{"d_model": 256, "d_mlp": 704, "norm_eps": 1e-05, "qk_norm": false, "decay_fraction": 0.83}
Each number is 500 + 40 x the weight over its row's rms, rounded and kept within 0 to 999. Layers, rows and columns count from 0. Numbers have three digits each. The size before them is the row's rms in percent of the matrix's.

# layer 13 attention value, 256x256, rms 0.0787, rows 90-127, columns 128-255
090:425485499500542546538546489367428546465489474560614498468463455533502511453458485490475472497510480486496504545456501459482472525507623475493421476583556511468574462478453471501475494427538455451480481525577460448444487517472570540475514505443538530499523503475458516489461508522477497514495479493410475516498483500456467551500527490523520476416490486477506424477525457551393554510469
091:475441453540549536561529492462469489513463556471575521512634528514449521542513534460494555490508427539500478511488518502461524516496499516523499497541468515453497494455477520489512465470511554511496498548481479495408467498478512517456492523405526510455494490493524496526444548476548501469469477475532471491470544507433550498551540584459581516439542337519513548546480472486436545564455
101:504466516490473482425430557470515511474467467486547461452510525394455448462564571590475531494585493488471489501522457475493497610533536456498498448536568532457535447492480505534532443533544498521515587484540472508555522469459539547433506516454470465504471510496538494504508601557525497561496452465449481494443495481435529416484549466461450495487483431495521544488572525507539459495454
113:502437505521488458500467508561543521480594448475463524512467551470533580536540522513528528663447504485532551534482522441525444510498508508465505478424464491529490476498491448504501500540487491603473425552500469500533442475558463467482457454504466499521455542501520520523472433494554437460472542500492463476518397549500491472462502508444505568507546504477516489458439521558539461478428
095:516507499465532497486582561540561480541521534523457504483511484519499493528517456486539541576476504552550527446519420469516479452569439510509551512520419485517472584544556410461514503532457459508455540443525486496577483551513496517488515417502539447425512526517502489519511498462554436489469512486593479476490453452532515503494483557507483521557521479495506440494474475532560502445493
082:474545483433522534593576550518481532505459497579529474450500443503486501539502515505549480487533502530522479490505473518588474511518589498509460491574514454445493538528474475531581395507549472470490463473532471409498556504511604498516397529465494565479490498508517482477502506465487479494500436478530499509536452469461457525503516553464544437469495466497518474517488526560433482467535
088:434556548443490490537469501510524519467517477509472470504465495451493477505524513460511518447492484469450406486571526480493476464487486422520473526612527496492531459484501514533587400570486471535488487514557592439501533475470456489477485552457446501566508532564572499538505557481440514518535458452443481556504514541525489438424559527523501458434516494525517557532591550463497469432516
096:526464453506470471455477418462456519436501504486524470508549482467511451458475562548468505450534484519516472479520494433482548500419519481504523492505468586516525499481492488523494567480470490514455462525554475527496530494481491538487543497523441540563524442498505525451502487585503548475460409580501514476481487519517496549509492480474498497587494522520483445480555491503451503467432
095:510415516503544445461464518517515511431500475525491497554490595508476423479564451484457542547536544549508531477487534482465507382500432529495458495510549486486515578520464445454515524424488500465450517500482492557546444551505569478547582489511533471505543547486441527528540532478500536539529556526531455512471499534556508517523448505568488552559560411472477478523573448477572498474475
101:434492532501481573470544517489476515501500474464602564515527468527470619505450495468498510454397468494414497553525474459496524476502429549520497464510400470496547509452485533485450483442482518512475515493512465531478450548535488574502422529458528527497466495467535523486496448504483464490472505513528456467474445494586528479437498585530496536422532482465456415514484482576446537515498
103:546436502530444473410447548485534552533536444528466421564536526462500508567514482505486494492532567531531503514520490512490519569451415516508532526472434492464515496517566525491463450515524521500489555559441474492493426489477492509492519508418422441448475482518475513505516524428487484511473497488448560472436509581528511450478479484537482467535569467461510516557519439453559467549529
093:469492557473574595569578428504528448418452558515488535552539494530499454487510464494513538487516505514502462500548474541466494405545491520458502478525626423486474517518491498575533479449530503500469510508501526471481559525497493454558459502516429515421516539502430525528473508444510550527493538532539431519507516509466537489528491507579535441507510484518466518558490407410435502460509
099:456474500484479441506463433600548488558528515476450450521555464441521517567526486530473517553448541495503424561525501447548514511514463445479496479479474520505530461485580523422513517491465504544479517541499521460527523491516449510482492510473461497585478482506503528516533514474484413517511554493421558490508560563522480398435561469508531573455513498488457522434506560450480459470479
108:566529425488451434468515437577517467570513463498505506444541497469524574490498559596481491515402520453488504463480423527594534552462521499446527511465607496519463495480482552579520514467505494557494432553469465499500566451540459484500515489514462552503470496443530457441496520584556603466490514499520483506504450459457458469460501503401513569544401552510557504510481533427473454453528
088:475516534520530518510492412442477524476510575491559554511476474465479466491472508440489469532501505447458483551540491493443476476536487528525462506561499503473506530583529529465537491439547505535455533564565508421478514464522423479471454549537535467555481522583439529534473405551467456464521463556439521508517508580480490523432497478543513405436580585584476477580508553552410533460511
101:474415542462559463560504492604476472525476497531492434468532497536494505495407466478462498550465529461434553493524584511513497475545529515480423463527480462478486571547512513502548497496564558440480442629450511452477522487532479495547484489455494488584470513476487581511483511497621521530488592512493524531467489534485459489496527494591523433453517523502519482497538485504470505431513
092:483557567539507486489480466581511497527495510480525535489529535496492500477517436536429534547435558443428500484475530535539499486503485488500432535489562570534501499509500521584497494501483525527543456563462454466522518472468421491578466506503518555500450486501478470504493457458520519488460551489518482544503543486488424546521509490556557442435473510498434548458468455460520516441467
083:478518461537530478519471522511430504517515519502450444560494501566457447534503418432474464531528536512576518484502507539537540487477469522496516621548511492462516551508499520510601471542563527470475537485509510526462526527462541468522512454493537519497508550505483523526459488438529537537472524495584512545509530505525472578566496537550498486512468384487542490559515498484482538533540
100:468458481478486530468512535575509583495529459495541487487450468529529579458438490483519456554494455462423516568444493472501455483492529519519418395484389514555508478517509466511422522430473460506507469479536443539521481490595481545473494497513508544534459471477519461481533474483536435432535463476415558494510443501572516501468529473517465544444580553484453389420450559573457500477471
106:488524477531429475533483461498407415541522591538492497455501490560513463509480561478516562418544483487446521473467487489476474550538592510502522558391523479497551472486507450484470508506517555434532494517468516494506460565446449503501502452489497485518475499454470500499472480462539470523458572524494490507483498427510498511490446491454460500484423474540525536456560468511604595511486
104:592460442491548496439485573462469483512468492520494448475547518477409499563514539470522518506510524484588520470529506500483484501474422517519492492523423481458526549496539501470454453491451548532534579539444509514509443500474536509544478508471519587466524499529494488494495515504537397467505508506489458489550521535537531534527551597548520444581557473441512487559545494464531486559564
100:436448473474498519543463495590518491460519535445421512565550487530466531507501444489587431481458551494497492500539515511446547398434456488517519516557506479480495524516499511571594504512525512470455468479543505440453507467481523427488513476503549519610507484524523515505443514521550484508469532512559516505501510550510444499549540573528487442487512505525470483506474468441444506516542
101:532539483490503570535494438492423500484485441482595510475620563528498488455503432460485492464508536469446478490512521479556511544542489531522501490545533531542494519480511503527539493471533562435478463531470429491492444509513543565399554511434445493531550479464464565509497487577514625505485421524502509518456496543483504501604506472515469566527484552502486440445462468467431535486522
102:489516517474456517452535535436507524493491491536483460529506491458549514494549441551528450505616523494524478445447499453493492505446551504503482575582458477521555573443530504505509439489455470524560578446506496503568500510519582498542425547530482565462515488546516510520521535481405527553470529471454450540464482519545500547430478536584517461588429574479473448467550436536517426480538
085:525469472493474494515483513489502498506488448513582531410491564517473489569474541523465470551490493526439535426458554483610499501512525500514460517556577543480461558513418482545515462443550530548489485524526443499476493511513495549521520520498592515473453485432528457516514509583538438454441501445518463474534476489496475530472549569425507461487528401480533495562491515477521489527487
086:607432515482488596477493471513505554493515567451502506471546602522514453430460474491486505499567471453518526448482544460508474461478459559496508467438478517555474506487509461518432508535515517469513480468429488583486460429508492485484546509503519544409525457554461454475533464468488544461492465488516551461540524521506553562517523421568494471553473517490456492469444565465504490511448
092:516510513470487456470523528486522481582444535506478482459481531455424480536521494492514546516416515513482517482562514450496464497555403479515552462562466501511541514477518499505495473541414509546524566536447513494519491506505477527519415491479494500458503519541540581510480502465581428557515499504511467523477501505527487473479532525545507482494545506458459461485524476559460555475477
101:519452496431490414481453545555505521531477513488447424499440509498468545493472495544479497474546475534481496555524556492518428490471422510480503480500482442492507507498523547551470466491565550488431494586478558519466461480516467486484450499406478499564476510491537546515471489409584434553514582507493457576502515489448472462465574485533519484415524477438611550523510565521486512506499
096:507506505487541527543466548472474490568453495494505500486525467518484473515540508443457464552541481537575523459483515536518493582543494535537526552513544519492484548469472541495545495531403548504567545442464474466455492513461535437528521536526611511494530529482504517516482539444529461491494569453576428501550471464493531486576532563452578525472469401523535603506509516471532497554539
090:523550482455517533514589506519510517493505557567537471503455485495454519555514525439535532433461522537539449519581451465456461489568469471492517484514489456452477512532524432475547404539552439480469481434600516487533497499520508543429464478458492482455499507576533508461497472486480494496466423496520531491493448477499488525424479554500462469442585442478494432503473507570435532470511
088:458405499515541531567431546437436523524492510479564522530536550521483482498549530439396579513492459521479553512493539529471554579486464533557507501517422581496562535510461470494513484564495552441538519580462491514435508459456500504531455538482491481510490487500471576491517465458536506489457525521540467505463522496475470569556513536498575497489541451555523525466542488529528545561433
090:530505519473495439481497519411427525408519523534531503558460508511487442485458581525541582443543458556584480475492539506445483493467510473454527507550476438500518440497497511484443552423489445453471472525526510561548499595515508550555444503522456476513551532458484573499482459541480496497534475548516483520494446496514546531451398448500457426528492545504460447539541464557495543515422
104:507494493493490542456581523498586491434520505474503545508501542452504599511468526494536496466494452480424539529524499479475423447467454523436512511566498426478461501449455520540542443474593494578459497506471442549554415503535492502425500538403533454448424511498526505493473576553491519498504444470505457463451444520480490436436541555478470590487556441486533472528463466521460484574512
101:466521551513481490476519502443484535523479524463505508549464493530508487468505478511455471505471538465501528540427401527404427441592515532483450478515554551502533482501562493512488521435529469449453533556506478456530519493554499532499460519473474444539479501523485544531491479506462508511508496509451535529548547519484451523485457409607493467408484571527463516507468463565487514480511
082:434477548484488471549452498519516520476468414532441504543383450453517453469465517561509501562539522485528525610485487498456477547527540492480558473461485520480524462503483526397452567558511482477548495515465521485528542530495494437550525467562484469514499551496426562512532532435480444512538588501470541490465494548563548457469444399553509571490481555475525566472541580455511473448511
092:480417420511476433466513489479475521542545536469521429465530554530502503531531416505510534532474539502470445558489420472512492533501505497529523499464362531537564460475555489490465513498511467515511446562518496474491477457510490502458495457432460541564519435540549469440502491476568470511456523525506529525513566561501462526484524513522487565497521500498508430464454519541526490511478
110:469471527511519472533485498491489491575497577488459470529627506496463559499544455469475523495447534492541487476520449534422583535505425485531504487431533507455498496502539499509575516570500497479450535549517531431425560444460510541478515533496480510582479497524476578470474490451592489573473562556518464473497616509448437513529542533503533455498529472535558541501542459491474501532499
090:433557505526540556577461591515484503559450487484501511506469546549466504546502503389514490512478526540442560537506555516529534519537461501550493514508524514500530531519475493478566490533441541430522537407479510481455523539450546478484548504490566492493498540503554496532513549445561454528489521483586526508518454442591481503559511592507500497458594407557516503512510484485535532496509
# layer 13 attention output (transposed), 256x256, rms 0.0783, rows 90-127, columns 128-255
089:475524548500510489534540479508480434594511451511450530474487482501443475462448451499505544523511506494506518525481580529516496500528518529472452442507530517543450490457456506530500475483482700469519502459504481502497500463488464457509506515510484533469472534485472523447536431457442499463566532458570492462530432451495563501555451481568484551531498547449475498450494524500574513503511
094:484511528511504573496592524477437450530517512482484497470537475511426503478439490477527515514472498457503450533514571487473513473537552516503477433484485517505501535432504495546510463460506722441517489480469534549462485487528523562423488513579528466500443489559445470437437478514475520452552554517494529512526448523530512534458501478563475496517488463472476471510497463504506500530560
107:519510504404508479506580398507536536520484502558479495540510507518497542506531469527463507551495490518502478479521405529489522492537473501500489484625550430535455506467496485579478448438543280515503498511481518535535469526520450464488496480545495502487554486570416531510457553486451506504499512507576480470449490509513536465543530453508603478524530507466462505596509469529569510508517
117:449614464566495495478442481513515529474516483398476569500576581482486499467470452513491522480436516442521457473502487445499538464466479539519526580513465517467506565537488526442451566490578383529550537554476522500443504479504515501548462485532493495505568579454548451518505510486509520521496489563512540514488535533462508561560567488464540384472512530561471505449548500512443377452507
095:435539535565456407464535512511485510486557487491465499512489466543558594521492548467476509506514604405541519510516467462476531550489447537553607519468486466507535536543540523431510545553438382498453506555501479442509529431489480451510499562444492423454508475496560550473533447503482564500418431498487502507482533528502428497443471500485517466482483503505532508500469476494438476472487
089:495490559517445462486595474473482466534559525426451519457508495523476528497455492499486589518451553474513567553498486513472513505538494580526455462490516507564442483441445482507461471510459577462508502577532462539555482422478436486490462565497543494443472543488535528453537419471507532479474554429486477500472569487507526516514461478580496536479504541479518472457458526532476530496525
090:514433498494555385443541469519564482480557553444515535456468511526512458549521461542416542516505487484522585430529509495501523414510517574509481535520493515531472463456463535521466489492453497472522538571498481539539518499511515430494491551481526532422496501444487541490555515478526500507523589441520478539554554463473498572542486446533559526510480490484522560519422516549537554512527
096:510454493507507476580453523552449546478508532502508454541417503459475444536517525479507502500513384478479482515478591509507540502496526462438544566478602438433533542519424521506435514523489617485546529459487452513499584475423503521502564496488509542526483482499508462557380505470524445478501536423526466442472500560490510480495489578427523480500477454474549512551545477470496519564471
093:452476444520494471462471502516451533554501477565499433488448466479535557427536486497486414500505586495534456458535572529576457615500502506462578565489472480533544501606515579491549476507444578553493507494538516446452620503569467411563594500456451529506495479546507442499483484457527477460521424548452485422471468499522449471465551475435461481464468520477524526553477546443462454481479
103:409525508514458503506522501479441520472523499454446589497546496488445372501470465509476536463507425486533506487505409457489517481481520473555538496464518541475490421452490536453520506473546446479489493489510480453441485505489521492505512464482473502492504451447537499463511494502450517488499500492466564478557522453443506520557364514489579515570490479513525558485557480502466511524507
106:492476495500498441528557483552545577485528516452527527514448461474591534562535450518433455442533472557506554443513411487510529547501433454547509530567453507492500506509548464533413492482397326464549567541498495534469508490522511516517541454466482510549486449505508527526463552510505509551464468493541454517476547519498504557485578502433548519515512430521546476558516430532495511548514
092:548465456477482508472428543470541471572620510515556453471511550453479510477532508502525444491467574477533514554450482480496489570527433542470483491539511537484570507495502513510550473537482357520493494536572462514527510575519502508502513555487533532525482478470491486465554436529571455505511484455496586541485506474469450517430589569512473513472438445497510549471468540525513520484559
103:497484520482533434473481511511548546421536526421533532494523526402513436544513497540531510475505480509498559479486403455460497530491482554495501564471526478491554537437505492492463537551489306515523511577468509462547503444415496494559509511475503506508485477479505503538522547481510553550461460540527480535540526482491495546568489496519543446521502487569473590537478490484504520564509
107:543488550505474472558478425531495503447501498449467412489580556483486497536521526440528521511418409546510457523465476488414521409480518475615441536464524458500476484480485397459481511558567416479560546492472461504547481490489462527489482526495517472512509442505476459540473527498492426515380536447462512538487591552537576479434550501496452503537542467486468409533510492527533515514531
088:455490522452509484481442555526574486548515453455478514486438501435487439508485493642497492509525534489505564495461525541514565496524435493464500517567551571534527560421469500504500450485496523493483457563553499528459539487475537552562509576470489588506515522478575474514571524457495510585576451458468488530521439474476503530542447485497447501479439470510579553426507521527460453556472
094:502570518537508452454440527566587475534539423444476516499544502437497493500517463555510474514431529547579585514476444463482517559503504539477480496491494526538533498452474520558532466538490416525485474474568525535549488452520463463509491523495481526413468512418532462460541491536460509500439490519428523474526469441527487537527512436478514478460458575540476516496448549560470504492587
098:537483538505533462497447501496572436459565467423528552486572558449487484507440481503498430463491427543504509515559531483501456484444437523495492524401486580444515437435523492495515491489506500540548496507521546500489533493563510506470492524518472578566489463463503537462562483522492467575480575516446531518573512467500580512570556503496473565532488529542484477469483570589512472484606
088:475492522525487517488542523481459439551478503520504454489471461508530548481447505503515491534511536500476477531506635478461489545549518521456505452454463516519495544487487534513528485494405792491506468502503509498494500474592452497469511530487495514462445486526492500469464486509487464419520547516458492466515463510530487521452497454537400510485471538487493448482494505523443491479520
099:486556527518501469492462496509498477490513462449429595508474480499477454467510520530445541490515471516552544476499403503511510487472515501518501559439572510496454456471452513475482502504580353466543500492520512470484470425422533491563560444476469527503520543436545510539576477478479548553487461488467506463546511468478495480594413512459586499522531528572526553464567549461486490525505
112:505539521522503578514535522515471531479477522517522482532560477550489581517494464407547536532465480559500496568516533477521524463499531475488505461489476522480472506487507474528483486518488736539463506465512527494509470508523495495489425473499474472504461482537504527464489491565479532466475544534538536456500446508504500508506540492547449539501491522489430471452504481514437450452459
113:524486473482494523511570487546460495509503493517462510596410480472525567512558487517518464432489499456399521438483529438525486545538490537554424425527509477508416552484488407528502446513485420440480530502509528548523500489551479541405543485515490453483512464583498534535426539497520527445495505547433463534399465501495514510485499489501534488438521513462565511563508488503539500515495
101:501494510558446496490456524532564485536451547425516472528447443444553428480509504549463486463457504486533527500516566482485490531507534530428548523492483544534515541478455590517475469501421620501482461596516462489455457467569459521480527584459512470430470518479574450471462505513526531489511582497424500514521487491525442544449518424520493480476455501528505474488509519564367521493539
104:484484532455457433544476509459529514525509540512499489463547436470426444513410489506484446544484472567569506520578456542474497546502507495512526521505576572498559457457480552529521450531465491517471522508493447546460587417477499504538559515509514568495387437513492496482534458487498511447499517488468549423480597497546600505493534544535477488536469470506536431569477462505422488491528
111:481480497520458399538531385545483539489493535517499513529448513486559530574509564433461509468479477480436543552580444499543482477541431527585483471479488523476471474505432442494430508528467358451522531503493465503492543534473408406491559497461485517481492435474498624533483399456521495550436461516550518503545559472490514517545484502454485575479521484459490488531463517501535513544419
088:454519515536475503522575476473425452540484494449418472505604479519429525424462444519472530524460494487491405565535538527469508460512542511494466453534474504537414481462482477510492461471470594429535534460476537576454500443537473472475465513545492477501554482573475448450475507479421536483543538506431524481487496488530587470496474417524475526505487540485487429503536506531539470468512
087:491466474519515500458414576470521533436506468525539506505467492494556481500493549463484413519510497490454539517520429555540474541478475473516490508532511522459494466507471546487497501476559309500468494424480522541498542484477535441487569464548506505541497533518517532516504542540544494554503511513464524487464542525510515468485535588456535511461530456521523500553506479475474512540493
099:492557497464522482480508479549516511405537518524516517557481548472512488532519501529514511494540509433507518505489420425475529527469481529555491467527505437441506540460485504474533518517540282517446517504515504488557502465395476476463472514505483504490474474486491555504492507511480498498443485491534526555543466458426477526533471535489616470461489486504536558564462463566548534516492
104:551541518560521566451538495587539408457493463449510544525538518493561553524508459567513500520431447451542563470442533474535566487517576515483439545567434491488492472478412517511512452460509563500551505521513523495506424498485515462493500440505514508448395549473518486479504557588473498471479535503476524516547428475486487562530441413527561476501461529498511524497529462546515510534589
100:517534475479526588527591493477439433524452523563501445495561508531467553470447508484555520490523492463454429510531533491476492469556530502493435406479464472485502514470501460498547515454522656441500477462491525518443448507498503561427449462547493476474478475551425480465479522497439511402518509555508554490486429508539526476458475468534453489492501509494456442492479463485513482467481
090:466477546524442448459540525503519507508572509421445536440435493502532495536496511531459552534470557490534584518491498519499500514506497552530539508525503521558473506492448544494483483520443532517477509558533456476563510445483468438562494576467531490475484499466590510471544451466522539519481521427482472516485534490478471521513486473543510519515474491471564515467495496530451511539483
095:490541468500532574482562526523449447544498501569477504503525487509473546520454472513576467514535495486474426501498626491526520473518505466468481445458456484479474515465490503523489479433503762507503506378526550541448542510540532551464478485570481498483472514514470438475420487530481478426536539537489527470497419508517523510501480472490463485473489523465484463526503467469484459490545
093:500486459483530580530487478515434510534501517554515451519429503472473525519531469487496549540519513498475527514439592495546563557513510471478500489507527485499495520601469521515494484522542623527514497459528469450483535593509450488518565487468482520529480540509552505503483527463550425458502457448566513482444436522464444518517528557442566497487517542454519542463543516474538430472431
111:475454522533440472503460444510519548497463486448474535507501534466479446477539456531404466481400516508569499493502439506500524464477532481583532533581478542522526495548513528485529529447508295452473528540470512499418510520575509476527511514526479467501582468501469472474473484493475482527495500481457559493550546507442482501460514440472535477549493437507506516557537489536541530527485
103:499560517465524494504470509552625478497456426538507540477476515432516514523447490549495472509538568602556548476485452521542505586444455496478515497489538513500507481508512539458501501464519452552514457540492481443508500583527523547562468514486503595525515505465551553506584519465531493614528461471512483505514469462463539504596431518478540541494486515468577563479469512499508460565525
092:496571433425552482471464507512549563484484467547539483502517566465522468498559468493524480465506492567519502466452387550542512526491502446474511535555530430500532501568555507510484588519554292560465516477519490480555523498468505496558473493516508516517533537502501470557527553457497499542477406519578524445441531458471409468553496548468553470506510479538460573496465487465546505469475
093:472500535555461449434530556522473473464472479471487546534474459448556501530452535509573489490522502480497552535497575471528533455516513506454540534424481534517490558500426498418443475496457688489506546514457457485540560459480490512542522513525515476515454488484525509531479480495522473524478518488502403526485494503482534554542460481514460454457471474475552533519505461424394478553520
109:504516487490520552489532535545557475510508538496505512513469424446511492557480509524585484476514534475471518504417568467458486528520486566484516460473431442439513565422518479524495469498462684512479465535505517483537486479544534580465457547492518495447488505508526490511453532554521524450497522531474470554511398524577487560459519427553434452447474470484484463535472469525441498585553
095:455527500486487517477608521460479440523524549517466514472536432552493510467477444500447545512526563509531452506526538463474472484523564545453512432445445501539457503463506552507536506449456674479477484504523534506475467440543502507454429493532486481447464519519467516461528476514419557385511534528439516479540467470526487483454470444598476506488463548529496473495473518521445499459512
# layer 13 attention query, 256x256, rms 0.0801, rows 128-144, columns 128-255
092:548457487511409575494540470477459555455547443526519527510524532531541498554489464526480556488484462401507494492385497506512580508434481427461535429482412525512638520520497519508526514445502468547549518515448525490540470544464477511531489499541499514449525485528508522452573472544481508390501502454498594460528506531471516441516457502496479414519543533491457541489577524510452422564529
089:513467503511471567541523476479494495485595422493519573475511498525511553530477520510478549471485500445517538470389483508542509473476448434443518476482507532537544488537453463440501486446549449552544518474503534458529453528548434465458530477565483480518542520545506495485573457518474525487536519488481570425454474557487519442427519456446500486494543542478490519404566525470478461505498
103:414473532442528448533411465481496515502466526520484480570474456504441495494506561469403458516453513563548494453543475522507478556491483549565511609537522494498464558448534566503477458511470558449471473520501491536460534477501516500529557513490450477542503517409541546522483568461490534572498485575481412508500516441589478559508551478490525526526456522443565412550530485497502610469525
093:496493523544463583526516469490481527614539515484529491525472473501496537472478489517505513493461466473526423430464474485509513419417455451488518491499491489566562527470428563469451491536483518471545498482457519497482468516521492495481542500602495463509543499461557495512521486484452528468532477534525536437516445514494498435469502419493533476511482591505570523443564502489505528525536
098:488545496533576489438460517507490466523476535530451458519469531494497438537553553510555453499551450494496471549542489485497412523470535582493471460518553512445444460496488537528578547487486594528552470554538541433515558440419490500496491517469558491497568526532520484503547476512552422500528478507507526553499557494510501491476531550642497569532511493536482547537454538493505435515497
109:468467449524475514472604463464538508581468454503560523477512440538465525459510466533485475479490467578549358455544475510537455470508462485581528493562451492510516529445484532448402435469459492509520522527466514548417552465513500570432556501528540485505514517525533509527496553442436514477485492563532512461465517473529545460472554444506489485521490506473568528439507489452493464545524
099:551541502569489529493530551503547453487527493472500502432517562459576490549519491515576503512571516509457509528509549466448528551521514495417485428465488476422503487504485539491553541488491454519543496520531503427528501531468515508480438481515557535477555502555541462512503426540521453469569474439509567516505490579438489503487474500552511514484498475565413553462459528498437423534482
098:545509502458512510423583599522481478478489493497534569466473444524548501496552450548558490513502517446445497488513497529486465485466484460482536411531511523467454491590480443552567481520477495527493463465515504498548469496494436524442400472506535467543479492570514442580518486487500443478537459446490555514491555534480474485468520571512505501533499468542464530448488569521504448463525
107:476509491368527487509531513521441538455481438527488539527489398508465525455483485501439517460424448476537461516535427517518519449496480427582563520522531488543511531490475446531445448513456520498410555452480464557420446478498536508482506503543409484495408493495491578495512560487465560497402507530497475510506545473478501470507510467429508449492490533427546460515513436537503536425565
092:540480524497545504533498531468514454505519471465544439421501530480510486535558526531528503555558539465435565457441521521493494563557506504407443458557592451471509448553492466521520496417609507552524509485466472392481516514535488449509474472465556572469505505481475516507478507469480430465497536486503536511508509563466541495513529529571485472440500542481477559498495496465442525504431
120:497467482482496555479494567529541531501525452548512474526496481475536508525547548468471449561487571472521555464421521519563506494462475527451441419467588474461520473577496540517561436513512458556568462434512583485566501476515558548452428458445501548478513547517529479487534438472434470521589560481492493537511502511519475546444510483557464473526486522498567491504536518441503457534497
092:460518458445543414511415438514452529484507443547415482570504510524457532519500524519430494433460508524513500464464442535532472495494551542623426564505514482534469498506573481565500492512498466502476443520526461539486476493458485478549514513500437502535518500457498544466485522492489534564498518521528438523531534470570425521505462474467562474560487447539515482576555501508547513495477
111:485464430574575445465464546472468511514509522508459485523549517516533487531501484512483533450466541531504487486470497550532446497464543583512437546508529500443485428526480454491597509524556545485490481580540518489477529487505442491530460459410552466537587495535522466521514484494522463543583438579523457492496506509460468512469526472481539499561464464564446517497551507512510490627450
111:472526538460467418554485429536516470481503448506524484524479517433517488572452518425472511487547499398525472564610499486508491499487490437492563451478471490525497453549498462595443386556519517464493478505463547538540490481523530458502483579512497501503370551518458481462472520506474468546463503565532596480472457444516557475456486569439473531417532490431485484553478491512527511460537
098:432533489435554423497416434472419530440530507560404506560503490548475547460475510489437489430458438501528451502573449510535475467477523482631493586491494557537488519510561470542493475494512537497465488537525518534441500503437475438523486538515464455535494498537512528505545532527490501512491472591500505483508551438562469467490501483468551518524524434496505509572563500554552515492525
101:496495497489512500533448526528511588508503513543459527523478489540507501590575447531453527532542481452493537603432554555495468567464535503502479482554535523484480513552517534483604541469545524514521461517545559472481495535515491466454513440464470494508533512443511459562558521463516479553514512477530448531559511506506437529483551542483497525454530515533567530555573575437423480489401
109:449534494531499437483433421497460496536495472503442507575498472551524553435489520418469519476394504475539477525500498498485461474419562531546492570550490554549470535535450518466522510538521574493474435562512537555520514418486495402543541515521513448474467515516478513483573483544533525506519487543492519482513538449551482510405526517509497520555530473464531529550571485471528554468522
# layer 13 attention key, 256x256, rms 0.0785, rows 128-143, columns 128-255
096:461512517491478536550513597517428491493539444483509452492520535516437484446553503519497474462471515501493498477462480543542483589543517464487450503452514460482452481541528486452518503487442562532491495568502487491481550523551525459485502462469518494518437490532582519520461519416518508566478544490488521532475535498501480527433493574466537514503569468515526517434474477500569539552502
078:550533530504466513545471554494428547562497497539442482510516550516485492572545505445441489472499515401543475511470549527493487554500553486492476500557521520440504551521557542454503446443426501463484468584530511535487488545517562508510455518467485500512522476515549477508423567485563495484542550503570511514492564453482517510444574525485492482502523482576469450507431495492519520461429
087:568486470487581445460485486471565474502503528487552466543504581448460550538470470430494473474514517514501482490568527489513480437485475518483511476516514496457476481489520463509493456483519488523521449434511511534535399579506476538516475517461490487498502545504479464449477444568445555496509519570461475577546477528561512527514512498524521457434489504468509528525468583523561448608471
092:553492540467506516533507522486466565513478448489466481487522610510465581535523458471398459516459544517512524499479553523544520530465529485543513536499544571425515482553566514464562458454461482519540460482478502489518501548529554519541463435476504522532573549507511495473537505455505623528503563560536457537515520494472550507457511491470520477493446458491510500525525510449539523563494
097:503495475484509465522508488523524516427516435447486512518488456522527505441453485532527467433462479502477554422529473516538516426501528446503546523504480507530486497568470440497500578461561526469495501403448503483514487542441501471505519524538524426501507518553488530487554452572457544527504460496504492492499454515472513413536418477543512496497506550474460558526511407537536527509580
093:561492550427446493564498483504482501534542521458467495554440484488527495536422475412495483554517482509529471503480519505473496499479531419435528481462497481405439462540478503487515541520462520518529429422465467531488541462478565471501548437508455513522557561420444492532501474548445583494482503553546515532548452496511489498511482510489506426471438537485537512536516542490475505469484
083:462559423514500465467491542503500507488592457484501507426493470508532495418484503545566534449448458460504566452410487566523501493517506436496489460435482435541561475577457487535518537515556598488482496492522501462523495543447489534469539525458529492502488449494500524499552504527463444457468466472520496427480467516443450448458517541492516470565526559508452486441511441503536492481533
079:529569431522461542508493493498511598519515482477494512477528460546477475443550460599485493455571413524506518509501474473555485492518506514472519537494466546536561535541415497472571594455536590514452566484534548553495534523472485439515533533508511539528442467511468498540585482552511451479512537495468504458491491414531378415492559562500441493522548548535500505511540539494471563494502
094:535451569566449577508505539496492533548485571517524486502487482483496525479527501498467501576571474524550407558485569461526493516470487543520477500511441500499502505473423532495490492532444498517540554550509496563513533423553529461504480487520475583504516583478480508575483477424551496450491539521486519532460521467524501469476531521492452500520479521549493410466525623451451555522467
082:452470424583550445458485523521517511569548508466461452453541562562524494491531475530481516527497456513544482483411464513511522483506503569501472517493428528506516530520471505484548557508478526500499516592547580465500519507531449463561523523530510455493449407527543446525524454518562418519519455406528587515455508489517453490458454530469533570546521483536450480518448501520576463478527
118:493490425542469510545521540471465547527541507410496519475510442572546510466477429507533541426415471477473485484465506481506513479487517469476501446607483518525566497542535484503534488394488445495511540469477579485476519559521464489504495546534514423487466477496540501463513404543532462520529453437545536488522515530438501426484474571497440559536518453516411494516494483471503531501535
071:548432574461567554521508531510489509496439530466507497526513532428436577565459536447474502484495489507477468556590495418428483467505491545552485531502539489499492529443573494526531374491441480457495478455496477576490480524568587506460461519446449402447464525488515530425435470499480536523481488547502473521506534530522559545483463450460527520492501484509429514517464526552495505549479
118:517462497444516501516488475525486512499444431465590484502535517521440542524521462482447460547454491476496471497546491518500476485429509478487550475492524503466490465484603466509501473437473515505542489432437526521452503562446524492513481509505458498449535577567499496451460513570487590480475519532502484584540493551579568503498498443513533448499556492429530485507519458544532455498586
116:493494365586497471497508499525514524518468491484521521442552492578549472393540491575559470466456426509461543452493485559486473533539459560492444517545512541562548544541521520431469521444537514518515504530558526497523520499530455476520581476468490517492471433478474498524451496515582465510439503470495496439498517462461476474444533545431447531540502494558469505509454498496520516521463
068:507453551451523540515513491492598502457381506509498538567467485518410563489507528477438469588549508521525468541507488489536500490504487547586512547490470575574482473436500518477477429501458486437580497489516570535524518554541532551502486466451438623492530561482509510464506489466458553590461521522481428549543544545581524506529505429504527511506494539489535474503529554487485463531499
115:554526567472559613462465555542504516492483528487462523504454555467455542520475517542477504508451601522509494507540475444525527482510498510593524511496485513527495490453512517518476437476404400535478483469469512485499433457482529553491479496508437528500461610538553511516554469492542458492590540540486511505538484496501495487481437403555539497491494498520517522482476539515516514532584